Weights of a small transformer language model.
Size: 20 layers, width 160, 5 heads of 32, vocabulary 2239, 14.7M parameters.
Architecture: RMSNorm before each block, rotary positions, no biases in attention or MLP, untied embeddings, normalized queries and keys, local attention windows, gated attention, hashed n-gram embeddings, a smear gate, an embedding shortcut, learned residual scales.
Training: 243M tokens, 7422 steps.
Each number is 128 + 32 x the weight over its row's rms, rounded and kept within 0 to 255. Layers, rows and columns count from 0. Numbers have three digits each. The size before them is the row's rms in percent of the matrix's.

# down: layer 16 MLP down (transposed), 960x160, rms 0.0801, rows 741-920, columns 128-159
# up: layer 16 MLP up, 960x160, rms 0.0887, rows 742-921, columns 128-159
down741 094:114130117156171100128153151170190180073129164166139138118150087125117131115130166108134142132089
up742 104:173092148166122113099125135152155107119108098147075127095118123185097148110129133102117133105142
down742 108:140157104158139158172120127156157132130164182142099164156197134132143061100159108176091141116141
up743 088:128125122157124125172152121115076165201124129139132135059148152135120095099111096140131162105097
down743 088:116179146110126123114103105078163153079138161116181196154072141099177146078129152105091166070149
up744 106:156162193132114093120136165132144131104092083068163138130119105139125188132109132128121127134120
down744 102:130116185119124149187200114137143122177095169091129198161114111112130152124130127107134177162092
up745 106:168074119134095133176106074097180160139152121158101162117107087092147124105167114138143113123077
down745 111:190092117088107135148157124136145136091219129110065116149143119131167068153112149055172141127115
up746 106:173141112094103134121060148065171100128134138102101129170125096148111182164115093120120089129092
down746 103:127089071128154110172151143141141138139136176105120160166178161110107148143112119080098181164069
up747 106:133093129163080142120107165153119106194124158139113098131155119085105137169122154165114099059134
down747 103:069108173155069105127112163131102144128155147142146152179142142150143172113141158144092108150152
up748 092:184072127107100172118157170088114151149122130116087189103138120115148089145123126170054130112066
down748 094:077168102155176155184164126163120134168056213103107138189079197078114127134139150144112075109117
up749 092:135033174115074145148063137150173090098099124114170107136125133138105124083170149111096067090066
down749 089:131168114085158112127114145147097201125146108152097183079137146162165125101169126086124122161162
up750 104:115105177123110107146111142128095071143171065131122130101156114076173092137138092160121136173150
down750 104:174102074104120102146117138172084173127132188127170136182203125142125184087102102141148073136120
up751 097:077102132173113101166152133095190135106124076134108116132159168151065180085136143135052114152145
down751 095:112139128098143121086111113123129109149109194121164120145033083102165117153115088183113183140134
up752 105:123116216104074128140138138148159110129127086134091161081161149117131130108121121162112123119071
down752 101:130152081045111132166148122164129134069172158143119137089125093130124132135159132094150154137165
up753 094:145147191180074166126118133131095161168086160121132140144135157130108114200092116101131056105136
down753 097:065126112113115126151124140139116102126104067118090105132121071165095116140190111120131117177110
up754 102:138117100080101108163134124133172122109100084139172084117165162076171106116116135136091187104112
down754 101:109129118134148130155156103094136199152138107134153113077147112064087130136129117108098142144158
up755 094:107080119085119127076079161109119077129102026158067125134113120138145091092121179151099081158103
down755 092:154117105143148181169153165135110130149168110171082131115148114158137154116103114163091146183149
up756 095:096138130097109117086150105101084078171056044109164127094088131086180114187172131126117097116113
down756 101:143138188114119115112139118078090088148114151169089136139110080112105160082136084079115092082126
up757 100:156069112107137113152150137163134123136126119140090165196136140096125109163140102144141080113130
down757 102:125155139136160131150111144130156146076145131208114079183029148143129088134151149127132146105112
up758 099:102087126152131131127124120129137155187115135155109148131162124155149138168218128121142124153111
down758 101:159177054108160094140124088113139124087103139115137149120107098131153137073080206122066076125148
up759 096:088089134130080180145119162114104155129068071171121139073159147158181121098118159104102128141039
down759 099:141113173136089168205072152102103167193103188158159155085170164112054120145150178180095129103128
up760 110:162037120053103091184131093091108149080157108112124097118116122179135155199134143175111148134134
down760 105:167078072190105106117157090133164184087130131113103085061107089106158111146143164103140165164122
up761 096:122053165113120157142110137167080177173146137081182078175153137139102124074130103179110106070079
down761 096:137171153116148144106112120133134120157121180087163101167161128101170122125134149090128157140104
up762 094:133148105078135193156109106168151155081165152135095147137115131175103141166196167153130121084119
down762 092:153108168124134102099139099149151074177076127093144138111138126117207154140102091102160119105161
up763 099:139075109185152138135102104117175084156137118147083114107127173189110160140085168108133095092066
down763 098:163142192129123080129143169161154164122162121189082133186141130090133174117069134080160140103113
up764 107:123085198146059117131089110084146127134114133105173134083162146118121156099131103145128119109090
down764 113:117120094091144101118132190035123054097123132151140101164109124117159188089102098189152153135108
up765 109:143084154054125153118124133119128108092091112145141201131086110182115157172112099147139123130059
down765 104:130180182122194110123123092135089110105111053151120073131093122139148115096153164200031134091140
up766 106:178134135104101121144069131116124111122141126147077103103086155141106147132159095112065070089090
down766 102:213148121108121085142122097113116128124135117144146145106064125077148106127134128086084161151171
up767 100:128187107111085148118093037122134132130088138153190155109146115132075157103216097130092198041120
down767 102:117066146128135151097060135170207170141149100144125142128173111143096091126143118146089137125092
up768 098:154090115175071126112117143152110069125144080171139120129175216144128171090139148122126088150122
down768 097:110127131114128046144159131179127142148167178139118159196107119181075126131095125143092106085102
up769 096:141126129117131101145137106153154166137112080111112162202121170127172105135162108160106112120190
down769 095:085114183144129150106169170093172128110158150132101170131098100165092112118115162113130090172086
up770 106:104116114141120112161122163091131040167083094154193116170125100181124172085180077081092142140104
down770 103:100133139153130120116158167139052149110136114137165117128133143159128105140121089138128141111076
up771 113:167140154122083170079091111101176085094020105138178129150145166108094133139147096116091093197146
down771 113:170148166116052135091139142114180069149113145145061117104201166127134154112127115120172121121147
up772 098:135129152183133147091126127115136170091071132153160062103104120059130115122152090151049144094162
down772 100:141135060131195098117146130102118124100132156137134122102083098117151112177095144131080124144084
up773 095:106126128087098190081136108138178151146122133139113146131112151171135164098103142126091085076152
down773 095:083188147126092131154167113124148091170128068177134171124182059165112128083139159119118170116127
up774 096:143152177072141102101106091111130120179129120179096163110121101135127103164168099193062153141115
down774 100:110147124135201145111116157130133154138044069096099155049129102091083096113111190100099157138116
up775 088:126107082110143180090131051158120128121131109186108108123110110102132106118150177123088186114131
down775 087:116176167129169110143156170117139118162184135078117159154141163152189166178098096081110090138110
up776 094:128144130090126139228130206108155122148138118130124117152097141159121130131163131169148182133166
down776 096:155157174124157130101180138146163119109112183076159129127099198102078119135112184115102118080181
up777 095:154155131103146154160066101097148148132065136106111166136147099181113111115204076132103135152098
down777 092:107148131083205147129098138142169132121136103100086089149118134159139090151194137149169115140121
up778 101:106117102164121161150105199173173116144088092180093095137167120115119172092103071130110169142071
down778 100:040141149134164145097166073117151120083130155116067138119108115129139096167164180093108066158116
up779 090:148135136115122148133097166180148112144149127128120193119138151158107169151110158147117117079138
down779 090:130129161119122094171127137089206100146150144142106074170131109160120124154161182126142125103112
up780 089:131109138070157140129078180099189162147077111112119149141160120090095152149102154121123169114152
down780 089:163126149149255125124144082152156089107097135180158161093076121129140092084155152073156130140140
up781 107:114156144092115150120129154084102121123124120143138118127130121092145196216114138207143128142083
down781 110:137093123150219127154101088142096110130110121130099114059106052067134136172133127115131146086112
up782 103:165122102126141175106151171123106079128161069140109140108108131092148109121169141142057159155103
down782 102:144147157118185095121102108134167102137103110148136127064158122111079054162158099072080102142158
up783 102:098163160127117096108161160119154162083068094137168106138134183150147205132091166127117170149133
down783 098:173126112119200098156065139132120141136130114149135130076143083110134103186098160108112187113123
up784 098:177128136161112151141106093134114102164098067131177071135086058092129146136142129136115100116145
down784 101:135172106152178085084189142124112088123197206114106116133083160157096098104129153142074120139205
up785 090:161097129124148162157092103129156109170179135103176100171144155176126099104128108127110160133144
down785 095:108190121111140101115006095145139115042152092161105121100128152113198030105163133146127134084152
up786 095:132123135141068216114101133127157163133144098125137110103147105128136097099150148125144143154098
down786 105:055099092153121184106071117165131149109172137136118103116152083088154092140135169121203143172129
up787 103:108111160142150137128132154154182140096095172144142123162093139154114133123181120080099123164157
down787 106:181144149128183158131187155123108111123138150122133092154116146059100088108151108089142096185174
up788 109:166105164132141125109155140154185071150068115133194167180094098144129106107167105117060120084090
down788 106:182135172146186116100061108144079177162151091102154093140140141108171083121106114149133070106148
up789 075:108122148142101119088134090109107146205132100109124123084118169179069131132048144096139130093169
down789 079:091110082080161085134136202118136121146157166127111163157147127138139112145118142113112127068121
up790 100:170071153130127144164104106129179126128103081093119107102146107114168121147132098183096075153116
down790 104:172138115095091115158102126131069098138127086107158116159160091191184127174155169116099118187067
up791 108:160115166168034147172111156137130042170095158108155169141158119096088217203110125117108129110143
down791 105:093118142131094148088082088068174155133152141140085075081202112106182192145170133128095116164191
up792 094:111093116167121149156097116147121099184055219162093160132182153100102129171114103176114135067096
down792 099:070134104143172107170164133117169082177128173090160078111119138172130151135126173140114175136129
up793 104:119077102105132122093057129110164095083054058116149109150105076116133119177163110087136161063126
down793 110:088112064121149130128132122118153136109106135141177150124155093101140141126204118183090104134072
up794 107:158083088147122145126069167150196131123073141131141134118145179144157127175168122132146128110162
down794 109:127164175093110146119130097105119101110191160107158191148125135150132152149162129190162164157124
up795 093:141121130110083157143144134089135142168139071116101176170091126222156128097137077100105136157121
down795 094:083068113121158107152123061151183153119142092198111119100133105124128084118097175090132123202123
up796 100:161141109101105157149088124076109096062167115208127155125101137147129129116162120141113092121118
down796 102:173079136149096186112141110123160167099120096111155141171128116154188189145122174146091150128116
up797 120:138081128184136112172120151090200100084100096147158175125140125115069185162112105126083151136145
down797 118:105171160123187104126178105107111120122103121140154122083115127044169125123094165152192147114145
up798 097:127164151096086110189132119078152060086123124108128206133131134083135126117094132119149074179146
down798 096:125163131120106090151192095124114177082134158097154147138131161131174085074204182123093156124133
up799 082:179138148184104134181158137128170042178150089157176089116188171142144140139198130124085045101088
down799 089:119150133099076144185137118107191153115159109173144126133103185089139095167100098140208149104143
up800 103:128153120119119163099091119104188079111103100095184107103116116113121142111199124116135144103073
down800 109:159155088145060165121085117158119103106134141187080124073170121136196029090132110099151127128152
up801 103:124091112136123096132134103105161084138046087072117148170172165113088128163107136175126092138105
down801 099:140121170144089045112138140093152165152217099044080142128121096062103130081118073124122121155118
up802 113:149090110106129128159101198098204125130132120051198090111091149084100122161133114081105093112086
down802 107:164145087110183146137133152113114129140122111115144107137139113192136120124110178148104062138118
up803 101:187156151071046150109139148125122156145122134111171168115137166129147225141149091082110129084074
down803 100:186129137111108096105088166125144144124104102143123084148153228150101127092083172113119144123137
up804 101:130101194118116105061040086088178147129089117138111158110111100161170127088180169161136084113147
down804 101:109101067124160140157114133094157092099143109127156173169115088136089166171083028155140131140155
up805 104:084113217098126144124105141167198174127170114087158174151128127081131184133155158190056126095064
down805 099:165146171153162141083098135092141063180119158150108141138121126104134126122127136120147131105087
up806 083:130151191137075117100127199206164105138147196119131101051089098125093129140138155132165084132087
down806 089:141148149150000087155146127097147104112202094127112143155142158185170182121139098122150067148088
up807 101:146104129045107157129119155120106114208122103072154122168158126212136138113099170105114063098098
down807 098:121103102190128117159149107144144045141074111179122059149123167114120146122109097174128134187178
up808 108:148093159135144123197132182127120100142136132085132089183107095194076202106140114129127074152128
down808 099:076108177118218132134080143160085108136088138075126126137133105144119132104151130137151171152098
up809 120:106130139190093124138114107082132118136102102087187114119095145182147129142150110148122138171132
down809 117:126119105150094169097166099147159095109131119074199153118111167086108112155095110142122140171143
up810 103:165085100092138145183148159114152151153122082080147092138109120058107150115167126117136054107141
down810 100:106120154117078140143111095083099159119115180127144137122114140138126124158120083172191123096131
up811 089:138114143139157097117169110052130082152108114084135174114121171147125135136112132154077077141163
down811 090:172114120113168172143082148152070151106127121151080119122138106131189082109102140136108126186120
up812 100:173067104130097183155129152097113109158089181106110169122126078159085125227176104158166130158144
down812 102:126139131085098121120079123174083094100085140193143095161105128177131145153169172142084147103166
up813 111:145106152143108147158091099130166100180143151123100163134189197103096171159156162122092124120126
down813 105:112107070142138086161135096107126100129146075123122147206113132101145155109122095131078144119103
up814 102:146146096138099150161141127173148156136129125131204069106148174160108113102213122095121150150088
down814 100:111135077095152127190127160072142096121178138098168158145187112123132062108099111127121109094068
up815 113:178121171118089166107113178159108100129146145095175114096102118141067138126108095153053174146120
down815 113:169109103078195149077148087136183082124181090130130117075089106120123143126102095158102165145131
up816 094:155166156084124117155101217089191142127121061117123164153156178078134162092184079219122143106052
down816 094:141108094121150144137172100084213101120135079148143097103183124109165124110134094137117104155115
up817 114:142119177153135173128125140094092120146103136106113133181108113132090145117153112112131184079140
down817 111:150076101147116206091095067126126174105093154141117084136123146075127102134061112110159150061163
up818 114:149077123144130158111125124123138138145089164107115149115083121133149109150152196104089188118103
down818 108:131149102102132145115185073143113178163151142098113131116056124117097131148166106100122116135145
up819 122:157145131106116144133115101093109050167076106098081119168139088089094117179114102150137112080172
down819 121:176187112161141107121142073114125111124147091132107147090090197148146160169167122105179093159120
up820 104:145107111147086198084121126174137122166093108065123132102126125114138111118119105107141180178160
down820 103:114165142128091125137140134056164182111110106139092171153140116159121136147128176193130125149134
up821 085:123110166144080095157109110164132137186103106151100149131122162202101153117147165158138113155104
down821 085:141095141105157112139204150083146131139149133112179159204121168169148139123120098120127099160139
up822 105:089110148147098139145142110098131127177102127193150082141096121104104128072142110124112205167155
down822 105:100083084136106228185154114085146118160120147125149070157157072120135141089123171161141120166108
up823 100:158140177115117181126091110122154194096163095146158168083118163108138064079100125132108130157168
down823 098:099133145135086170158091109142137136133106146194208137094104143107128107072080129109138098143108
up824 086:169144132148073236177123151080144124171142171094167109093127175148187096174149110190130059109084
down824 089:137080162111190083099171119132105100150129100111137190151157069113051134161114126172105156126084
up825 112:150094131079125161151121164096108179120115093147156112167140161116162146131148162130009147125077
down825 106:162097150135159101119181148081170144184120180125160147151084186078130110120196172084092220073168
up826 100:166140128100099159183079152105110141119142111130186117128136108080133113168164164187091090082095
down826 102:153142122153151119141068106103124086142163181154080132118188178081096118146150129164121137166142
up827 110:190100153088107194155135124117198096080128128146134136121104159113138124168112125160076122074101
down827 111:125085137150142137101161101124120137107125101147187139070116145087170169111141128169120159114105
up828 098:166069127161120112150127111148174162102148114122140111116148176157185143163123072165077100100134
down828 100:141168081143136131135185068100149134093118107137114107176175171139141108079083102147155117101082
up829 095:120112129123090119095133103113136124204112149120100096089092165141090134136094125159088105100059
down829 100:151175105159114166143153123145136131118035089123100175169201069127061133109098069154071135137101
up830 099:094117133106149116145106086121135075169151120116104161158078137162156137161120170095090082157149
down830 101:129191140110070159174087097083110119135111101078086159157138141112149215105135141081105119176137
up831 119:166089136172125138160155154078152135116140108152113181117116128147122230239166169129112176107070
down831 115:151118096198166085102161170171145177144133103169135124120124136117109129167143181175174150180137
up832 102:198125174093139156194110151182082141139107146133135154181102152153116129115184154196086135081096
down832 101:106098100112252061110093165144086128117143186111108142089159085093154114124125122090097103114178
up833 102:124135123136130120159121152035157073212153051135120166063159141167164118118115144115098103135149
down833 102:167114111134131137107116109164132152106090119070093109086123145107116129156172148077146134098122
up834 103:165158135158094151123063053120093078123056066162118135101140191099142129127085080167124135099124
down834 104:162110116175135127038105103143169117139162106168067108139129126128119096097139136140136157102136
up835 097:081158201143116177137170143124119116158110104133163129115060146237142165184184070119096079115108
down835 096:137146149129094116093115128122094179218102125153139128066185115110119104142104135101109172185163
up836 099:181178150150084146184119139195112152124181144138118112123090149118135169181124105149126118091154
down836 102:084137162159090159141162116126114131049126155090145117055096191161134100139116133120168133082104
up837 108:081107144062118163155130159165147151124138069168170156137131149155078141124167138118116076157089
down837 104:111174173160113151112075140106188143143122123168167175111067156145119204084184126116089122170125
up838 093:200152076118095155177066147159138124186121091133106150191120123172139173124143152077111141122103
down838 096:159073080180230126122109101199091148099128126172088147068147094095121086085178159105084145149150
up839 098:126119192114080140050126136162175125163084130090120170136151186125176142125172165121103132104137
down839 099:105085138131065117151209137123111128183087111089116111177071123135117098118133104168149095106182
up840 087:123112129115131064119133140118189108150082106121192169140145130140073157150102138117138100096131
down840 084:117164115173172206153046095160096169122142151216116133077120103150145093156114118126119146120106
up841 096:178128174110100177114135112100096100176093102181161127139133084101093144117146121175137130130140
down841 097:114150153089102164106141111155132144121201110137114147107102147145136097100087085158147168146118
up842 098:190086115079109123125134158121149122144117081152157099164109144084098108160192131136144140069135
down842 101:180168115207149056120113120108170108114118074110132088098127099085108104125165156104208135146160
up843 104:161113108132072112167145085159109135188080148100152125084130145121111158128089104071130104113101
down843 100:117109114171025146155102132089072080101132090148143163056132170123082107136160169167152087172144
up844 108:200142113099113145170077132141118163122068087163065107174173132117113122197104116143153152110103
down844 111:176099117204148161113102130115091185101140163138173132104169112069052137123180113110116141156089
up845 081:121158117123072116131112123124115126157114117117127108137157114163144149144119127108121125149104
down845 083:130086121165148103140185128107145075120169139111142130190163161152129154133136118173126119146139
up846 117:101118130135099143165114216077129157086134139145110095121199144120155182149107154145057169145118
down846 119:149114102109055131109153159086082114144147120128075118118154118134128130117096129106169139146125
up847 102:164099060090106114185136175087151095159131065103102156174113116151130139139142102167081113179112
down847 102:128115067058102159116128113102096144093133150156109124166134122160150156125173137120149114115191
up848 091:108151104145132110153138142179137170136114071082087156113118121114089221147103143153107122127146
down848 091:152163096123185109137065066151116129125046143157086101098112105130098051176134191118110130127137
up849 103:148099143165113139176126171155104118185086168103139129195136151141140170155141073127135124122172
down849 103:168134133112131122125098129139129150069115136080145138155136102085135126081213127127120072118133
up850 099:131101125127102126138109121148129114073122083117178157088071167087082149101119085158150146164065
down850 101:086132116118114170119150081076170096093154140169129177093116108103149091107164100135095076137157
up851 101:117109130104101086102089088144144123121117096138115164092108180126145173123103158146115124062094
down851 101:128206153098094158134140132128122139105146144094162173178107141121160190110065147121110119095127
up852 108:122119163105149119153123088086162069138060113156205125106159165141143132178194141172152119133141
down852 105:167098062112106181158149101147106162133111162134125151082129127122157143105071155135170164080125
up853 118:112113084155115192120158160121166076144135143101130142114139129177177137148104137125056158142091
down853 116:125117153138159090140094113158145157147139167180077147089159062089060092101149157104135147156135
up854 104:151111154169108138127089149131174108147178101066200149081099145109187193134118151164088086195133
down854 104:134103143124113140079111089105103155154120132118130111197080103104113178158147145137147111106087
up855 122:193139100118087117143130146127121159131158059195167127165061119142063158140144092162080072108131
down855 125:151140137167109092140102139123166130100165170119065114127137182170168124142147156102162140162169
up856 093:138089112151105147106121154100162055171180080158127125181063126075099143152143118130143114159123
down856 094:154118103099101154089130099147154172135122156180146092091149109118143097093163153097155145104171
up857 091:134147105136107148089158125056100159116084115115116144120089144091146145114170090127123098160103
down857 092:144168113122132140132088165155163115120125094195101113120165094110084112129121133092137142138121
up858 091:209124112125117137094082076057158157162134177094182132143080097116075143108158112169062121069106
down858 092:062124108107117116157133176170099067129132128150120091132112180167143096109136172185119207148124
up859 097:106116121135059134148102189139118124148167138120095127150129120115117120105146095103118107116116
down859 099:148135122152127102084145097168135115114137146150122121141104115094123082074092121047140088153109
up860 106:206119160108090122141113125145095153169112070122144125085119124126091103139152105135169165124109
down860 100:133100130132137140113094166132172115138095120074164083160134144100098149086089170104123089173134
up861 104:137111128063086179110083169096116160079119057170165136194117079128109160145124116101137132114088
down861 103:110140185140157130079137119127136152092167135171096174123134096040110150120126137143083070167122
up862 090:106146094166120125148136133110148137092121127124116141111136114165090157168149134131022132177152
down862 091:105143110096061119091164195118118145146107112159111128149087100059151081136066111137163144054108
up863 124:141122137150072157122145164133134136173068114061124208134175092193146139170125090130129118195075
down863 113:119160116131030157125131176171090084167148120087108181113161138164138172107096128172138115152123
up864 097:118075150116102126087092139099095150118137110084130123182128186102133137125158132150066196068034
down864 098:117119183059112161107153139145109123173144138111118122122114132117167194151070138122171094140100
up865 087:181142127161051146163145127137105149126160111133115155163072119172172154105178138115078130123104
down865 088:102096130091206129089165156163125138157100157132163093117164127121103135122098130180104116162175
up866 097:119159147084072151128111165113138071156099111135159126115094128104150140144138141153097132123116
down866 094:150134156124089088126131089180161137153110143135131186084110106168139076095114149049190124135103
up867 105:224108188126140186176071111146105110138110134181101148116165108164129139086146131095050153122117
down867 108:130134110157211192098111130152103102109126166148146067141124117136140076110132155095089116125146
up868 099:166123167095128132132126157072151107163114107018111141125087198170104163122133109159083143099122
down868 100:093113088068171093122136162104086115133108140138127062166148111097142140142111095161120194049137
up869 103:125070147103079114173116161072115168122120124132119152153127121131161159109055139116115139166134
down869 104:101105065129115103124103139153112190120095127136139130123122104131137085127205102120086119101111
up870 108:145110155120117118120081131164153138109139072133159105152162109167150174138177089161120176102130
down870 107:181102140123202093124077113123105149057133154112113146140192159142149139089130088090095159146202
up871 081:077109111089095106178115107142106161153148100142130131035113234121134172147157077158148158151149
down871 086:107098091149127134123140070143145118142111117061132113111150119150074048130155168075178086110102
up872 099:168139129138065165139082166059118141170141097177148102143137093162119111152121117111141152111146
down872 104:110110146132128107091130109142158161047102113102138072130124108130066144138094116113135215142153
up873 092:116148173116078200116114097152139168139117148126085135124109173153130156109197157114096038179103
down873 096:143089150107196165081110138141115170067130168049122125171134084107137115183101156153146093166144
up874 097:068133118097102128122034093167106153116167132120129119101165150114148124105181183172115160121149
down874 102:176212135132146108132108089111058160124148068167119120144096065106113086125115139095091102152123
up875 101:161112116102132187120134150158115142165160137101177120130146150202101160128124122130102147105129
down875 096:141156166142109079132157144222173095127157102109164111114102137159192095123189097069148162118102
up876 095:138146156087146141192084109097110146143121102115154097177090113199132189105109121127134169135167
down876 097:133159125166137095169109144084143060181167101140145085116119094197159178123163152144110133168090
up877 096:092097189112135146103114125072128058106102103181131169170151087094184172123177051095085125105141
down877 094:130117125106161146074114108127136096176082133117143126115160067102128105136117085071108166144088
up878 100:147138143094069126120083109172134185084159216115120116101092136145105207134140154124123112167111
down878 097:143116127118087129155121089090158134124084101153118101146099144104126106166076122152206139128093
up879 121:079119153117145117156112144127092076154086130135171131125114115191122144090189135158115101129151
down879 119:114122131098114142123163114177126188111109127087140110102102108143107133117117242125158139124123
up880 088:173084110122124152109082154145082094216157149096157057162147145127106100078116063109108105122071
down880 091:105199116126093099124154118087131130112119132105106165149193089124188128144126169146116106106148
up881 112:128079173114118074106138130070143085109110104088164117140106136186120105114125095123130139095117
down881 116:131108119122100120114060112142105187088212118133087053100188140198112125129142162174133051103180
up882 099:121138187126109108118053142140158170151119059152155100119128088161174158106105114112138165074113
down882 100:138082130152169114174114126158087150151184120126110147115159152107092072157125137086092091157072
up883 095:128115105114138122161129119110141118112099142145121109128107087129112152156089157131079123147122
down883 095:175135155127139088139187133102103124134104133156090191209113127202172157126153099104131087135153
up884 104:148146111083134167173032097090134187172171116124156099131077109070094136123156124147131036155109
down884 103:071157157156165101108096130205111075143060113188121111099114187125138050147125154150132120191104
up885 099:105157143134121125113095142094191143129103081095124131109176095134117141094179030159087093118128
down885 099:113119145114087118090129141104130113178164114108099087089124060124131099174147189080140158106139
up886 104:124105146144082122155106119176093146108070098148093106127088140102100180093172127170096109152127
down886 105:170160117124120112142080154130112124130118157126149139116115142103125127153145064145111137179129
up887 095:131132132111082175135112125076159090160152081081135167140093165091150175092139202111098132115129
down887 091:098172085169133120083104082151089135130136052139089105150138084157143122161093167118130173076106
up888 094:199115122139126184175103133147118147140141177147107172139126120182118101127143079166151168099124
down888 096:083176155093225138173137203092116160069110148142125093128132185098078122112141157124163093158115
up889 081:139104134125074123152122144071170104124154130039083157108181101134112166104111152071095123153092
down889 085:143086163174148131133191133099143081105102082150134072144148140088129103161115120171097132130103
up890 102:168118168155096149098149084125186084098159130118154150180109184077152165135147201240072119138153
down890 102:114089142100084154123131105152122133128110185107160154163125114110103097098094055095136116129121
up891 098:183110094114090163138118156138124107111162163059154111102139131130155136130149037149161134159142
down891 099:101114119135162137136132145131138116142138102199079110128105109162168078088111147060090162162107
up892 091:192076103135111163110074130121152096130157111096137119146118108159148107195169156183101132100161
down892 092:094165066107192048092075111091207102138133178175109176119097140100106122140154098155106097126148
up893 109:172094132088120119087085113117203136116081150125148146173106159099122110158189163116079119122141
down893 103:129184081160172127108145171173121166108165110148112166170121177139129115101129126115130100109118
up894 093:120140187079095094183096104107116133228173145148101145133105135167155178144097160139057117064086
down894 097:100152175150091169116167110148150140132123141096087162091126104139139143109136098139125164137150
up895 113:148145132076116164124111069106128092153159119068151179117102155159118186119078153138081150190121
down895 112:139155116175131098111113102128127120089135101095102127079123160107147138098124129104115109128117
up896 092:125058167062128198101154132139183155152122130126139121131099142188166117151178138171077125080077
down896 094:158114136158171148135200166142159095134221119114135145118127108084136142119056181106085152130122
up897 088:135154110128094206158114090127116187182128144139110157143178120166148166108126099128152080090114
down897 087:129142086180094128092076117100119099088126143175116123109018151150085037105122157127156134103087
up898 098:153099149137149140098118151145142132121151089150163176124168148111112144111128181156122112118089
down898 100:133141158139219185148113152156158176110100099170073090141128163085122044106186166166115103139150
up899 096:129099148145109173132115124131089107158165154162156138139080172187126111130177072158145089172109
down899 095:118105071136097118110120150153133144105126109202080131083147068144108067110204098062147125106131
up900 085:103084116138169144128108206143127057142144149144116170080112121155079212130082099108187110097150
down900 084:129164112128188136133117078118120165119101097119105105174098155152198094126188133176076110169137
up901 107:169131197149128133167116125087107121141063074156123123141133115147095142105096091105059144078142
down901 111:147098155144137133155151111103159092159177128165122103106116101042113129099137138085137140143201
up902 093:164068085154138151165083118134138122169125110109109187116076123102040165133140140183108115125128
down902 094:132125079127156090126105130123107166081172100142127174098135140149173147133091122151144196137188
up903 093:100113108139136123204118151173089117093103167156113143134145106174110142114146123135073159149150
down903 093:121175175216150136080089042121121153066159160124120132121106122128130118122136132131153122150130
up904 102:118081150151065117125068164090104162185100063111107152061077162132152076156138084191124081053084
down904 103:158084121136201131170114138170172187105135159163125096102146084142067124103100121173077101109103
up905 106:136127121159106139114111108139117154149151111135151119107146103169098149113082127169112091062139
down905 105:135084143124089116190156113169132086142137111125080134170135118097110102090105132181114141183164
up906 097:140146135159129196144114112166135135126095139161116171113116115116116094141122192125122181139111
down906 095:106099130123179127132128139133150176152068148131108123147194086107179124132126016065139132112139
up907 107:153085122101141143156131132128166083120129089110125153151080089170090101139114120093157111115080
down907 107:136142145137225116101174095133122120120126067151153130148109118144074136138129132093155124113124
up908 107:118103111152107098119069095099194163136086128087103143173142121092177133130189146111096106160083
down908 108:158129142174149120095078147150128141107167073132129140096142096162126076092165150052126130158109
up909 094:088087136120087125188108203121099185175140137098140136200130184112147208095160100146117108117108
down909 094:187131067153148134062097049104164132108123084136109145088109116129132093061138106104162119048139
up910 111:136099160119120121179127147053191143108149110141098119105120137144114102181150136117099115082132
down910 104:139105115174167104092154125131150096119158147125137091132130108125140046131137117112139151115110
up911 111:144150086130056179145094137096142185113094131089146136111095151097110152122068138155064181135081
down911 112:120203090138138123097102064117118178123123131076158157078173108136102121158142116102135086135155
up912 101:171147158118094146109132098121133104154146137149128136141149113154071185164091136143100127144159
down912 098:189095122126143150150152156170208177109135131146169129187146091172116051154151131100146199137098
up913 093:140178201148036177175116157105187136097159096153157139197061154192126169112136166125122114120104
down913 092:120105152090205113138188141151098105098172196119111114100123058074097046161101164114143217119142
up914 105:145126143097090116147112179185140147091072087081151107057119141123077205156138114104127084136128
down914 104:098122146114003107155177144079139153129064086126124099175065166173173138106105121154148132135127
up915 103:088119183173139155194130129154101136140151076177224194109172086096185174165151066139115115123113
down915 105:041106157115166145129062086134154104097154108134134159087153093099183131133177181102120125119101
up916 099:138143146161138137184126122091139087125155148092198131121143140097055163095131173100095182101140
down916 100:088101130134209166106186147145082105117106175124097141143086120126097110122083115127109147081124
up917 119:154124107155137130130107077151114133130134132127090122124130117168128125129197124138092116127117
down917 118:144125179122160066147163125135184106145153146065122107146108152131131183070122136113101114174125
up918 111:142100116131076107200119148133101143097120120135179166134157173097139150143134131143103152088115
down918 113:104113117156162079104118114144144153123146142134097088130161139115120094108077128122131089119171
up919 093:142130121116047104153082148160134133158134079137115149163138171163132181095137101117124106159100
down919 095:102137157119156167155121124146165171074167163134142106139141074090064159181145145109081127128179
up920 111:162122162140138150174115116065080100187103101182126093155071174132127155124145100160100094136157
down920 113:159129107119099132157072124105129170108154145100181137113131173115100119134123123161158188134159
up921 092:146162135087124118150110098104110104150078176140148143102078102105146148148134112141106141084059